Weights of a small transformer language model.
Size: MLP 256 SwiGLU, vocabulary 1024, 2.56M parameters.
Training: a variant of SOAP for these matrices, 174M tokens, 2649 steps.
Each number is 50 + 15 x the weight over the matrix's rms, rounded and kept within 0 to 99. Layers, rows and columns count from 0.

# layer 5 attention key, 256x128, rms 0.194, rows 217-227, columns 0-63
47 52 39 29 36 67 42 41 62 48 22 47 53 43 32 36 63 39 50 43 62 51 35 57 63 57 30 50 52 60 57 62 55 58 69 36 59 38 64 59 27 51 70 87 58 48 49 52 37 64 33 35 42 44 53 54 42 73 32 55 49 36 58 62
68 33 51 65 50 40 69 63 76 64 68 49 60 88 50 45 48 48 58 77 48 55 66 55 42 61 34 19 28 46 62 28 54 45 26 50 46 59 57 08 58 61 48 35 51 39 71 34 41 50 39 51 27 59 38 42 57 45 54 43 61 69 58 62
55 49 24 37 62 47 63 12 52 33 56 44 58 19 45 55 38 49 62 37 41 46 25 43 25 37 58 36 50 47 26 46 57 33 15 73 29 52 75 49 54 82 31 15 61 78 10 48 28 69 75 55 59 44 58 50 86 52 34 57 40 56 48 43
59 52 45 32 49 41 66 84 85 48 29 59 65 77 41 39 66 27 52 31 49 54 43 41 50 39 68 44 76 46 48 85 50 77 58 46 56 54 51 42 37 29 83 90 46 44 59 77 63 47 36 41 50 25 64 72 35 44 52 33 59 10 51 64
44 28 59 45 79 73 51 54 18 65 42 55 75 71 33 25 31 62 28 47 24 53 34 14 59 38 55 64 68 86 33 37 57 31 00 43 38 67 47 81 29 55 35 68 41 68 41 67 41 28 59 82 55 63 71 61 42 23 09 52 60 52 99 57
58 62 36 51 42 42 28 52 50 41 64 41 33 51 72 68 68 74 70 63 63 39 77 66 57 41 62 46 41 41 20 38 38 35 50 38 54 45 44 53 60 39 42 62 31 41 57 32 75 30 65 43 64 53 61 52 57 26 58 47 50 70 52 20
53 50 23 22 76 80 81 43 95 49 28 70 63 56 72 55 93 62 45 58 21 75 55 41 32 15 58 47 85 58 47 60 73 55 42 35 41 48 38 26 40 40 44 72 29 52 58 52 63 44 48 48 72 21 55 46 28 61 34 60 38 50 70 51
12 47 49 35 59 63 42 22 68 22 60 69 47 29 46 46 47 28 41 36 39 44 11 35 55 55 64 30 40 40 37 60 34 49 58 52 66 55 81 60 59 38 41 38 32 67 59 58 43 70 41 34 62 42 72 55 50 41 35 46 47 41 48 42
28 65 70 32 41 31 52 54 36 66 31 46 48 55 61 71 54 92 53 62 73 65 64 71 56 49 33 73 64 31 58 59 48 50 63 42 84 31 57 44 50 58 55 70 63 41 39 30 71 63 47 64 29 35 25 51 41 36 48 42 69 23 64 58
59 42 32 48 37 55 49 33 51 19 58 49 48 44 54 61 60 42 32 57 39 34 23 50 56 39 55 23 35 69 35 48 60 31 59 64 11 54 73 52 54 58 38 33 22 85 50 67 42 54 50 60 65 67 48 61 63 59 67 38 64 36 53 39
46 48 57 73 58 84 39 52 53 57 47 34 60 60 50 69 53 32 66 35 44 40 56 11 46 52 29 45 53 58 35 39 35 43 39 58 77 80 51 43 61 18 67 61 55 42 57 60 58 23 16 62 39 68 46 45 58 47 44 45 34 84 41 52
# layer 5 attention query, 256x128, rms 0.203, rows 218-228, columns 0-63
52 68 47 83 16 41 44 36 86 77 84 53 49 65 57 41 39 54 30 77 62 62 41 58 57 36 46 35 37 62 48 41 64 52 43 67 51 60 53 35 72 54 49 51 67 64 32 37 32 55 44 61 69 53 15 42 29 28 67 60 59 53 61 22
43 40 61 35 60 57 67 31 47 49 52 47 81 59 50 56 37 48 64 51 46 50 76 38 60 55 79 24 61 64 24 54 58 45 17 36 34 53 58 21 45 67 56 60 33 55 59 44 29 48 50 65 57 72 45 47 59 73 52 32 51 55 40 50
45 33 43 35 42 62 46 69 48 57 61 70 46 53 59 61 65 59 67 46 26 32 73 33 29 60 47 72 25 62 33 59 68 48 57 52 27 44 37 63 74 35 67 31 56 60 57 42 64 35 33 31 41 54 77 61 55 33 50 35 48 41 55 30
61 30 34 29 90 50 60 27 51 58 50 35 72 64 76 50 73 50 61 33 17 49 56 27 35 45 83 32 39 68 69 39 37 30 38 57 19 76 56 37 59 56 49 58 28 60 34 41 79 43 72 47 67 58 60 80 73 59 35 33 54 52 75 63
61 47 45 57 59 49 48 50 38 13 49 52 32 31 48 31 53 60 60 69 55 34 67 45 57 64 59 33 57 54 29 34 36 55 28 61 36 42 54 52 31 49 45 44 42 49 42 64 51 58 55 40 35 57 41 46 40 67 55 57 62 56 43 26
34 43 13 57 76 58 66 70 71 65 56 40 43 45 90 39 92 44 73 42 61 40 51 29 68 33 76 81 53 51 74 62 53 67 63 58 30 31 30 33 61 55 54 62 33 30 57 39 64 59 39 56 50 36 65 43 47 15 43 82 32 54 80 41
34 60 84 37 54 74 37 31 89 76 49 42 42 57 55 73 33 69 50 50 60 42 52 52 70 35 33 71 47 38 51 42 66 55 95 49 57 37 88 38 47 60 61 75 30 56 64 24 34 73 43 62 34 43 44 67 57 89 36 24 70 78 72 54
75 46 58 66 22 48 62 79 22 22 79 58 47 39 32 60 69 61 43 44 50 84 35 58 40 57 66 35 60 50 68 59 55 36 11 35 39 82 33 44 31 47 41 33 63 40 26 60 43 54 47 08 32 78 49 00 29 09 49 37 48 72 26 70
30 75 73 10 62 59 51 06 47 62 38 51 56 35 54 61 39 58 31 41 12 00 54 61 45 15 61 52 49 30 38 41 37 52 87 45 38 76 85 52 54 69 64 58 40 56 32 58 68 72 60 70 55 34 57 82 66 66 32 47 47 47 68 59
68 59 48 49 55 71 40 64 32 85 38 41 31 43 36 52 82 52 85 54 57 62 39 54 35 64 61 59 34 45 91 58 49 55 22 55 57 20 46 25 39 24 61 48 51 40 60 42 70 58 50 76 70 80 58 84 97 53 71 56 44 44 74 63
55 42 61 67 72 45 59 27 26 70 54 45 48 44 35 38 28 49 59 43 51 41 66 64 67 33 53 55 75 27 58 20 40 49 40 58 25 48 58 50 57 44 60 71 58 73 27 68 00 66 42 55 36 44 40 59 16 37 35 48 76 53 63 43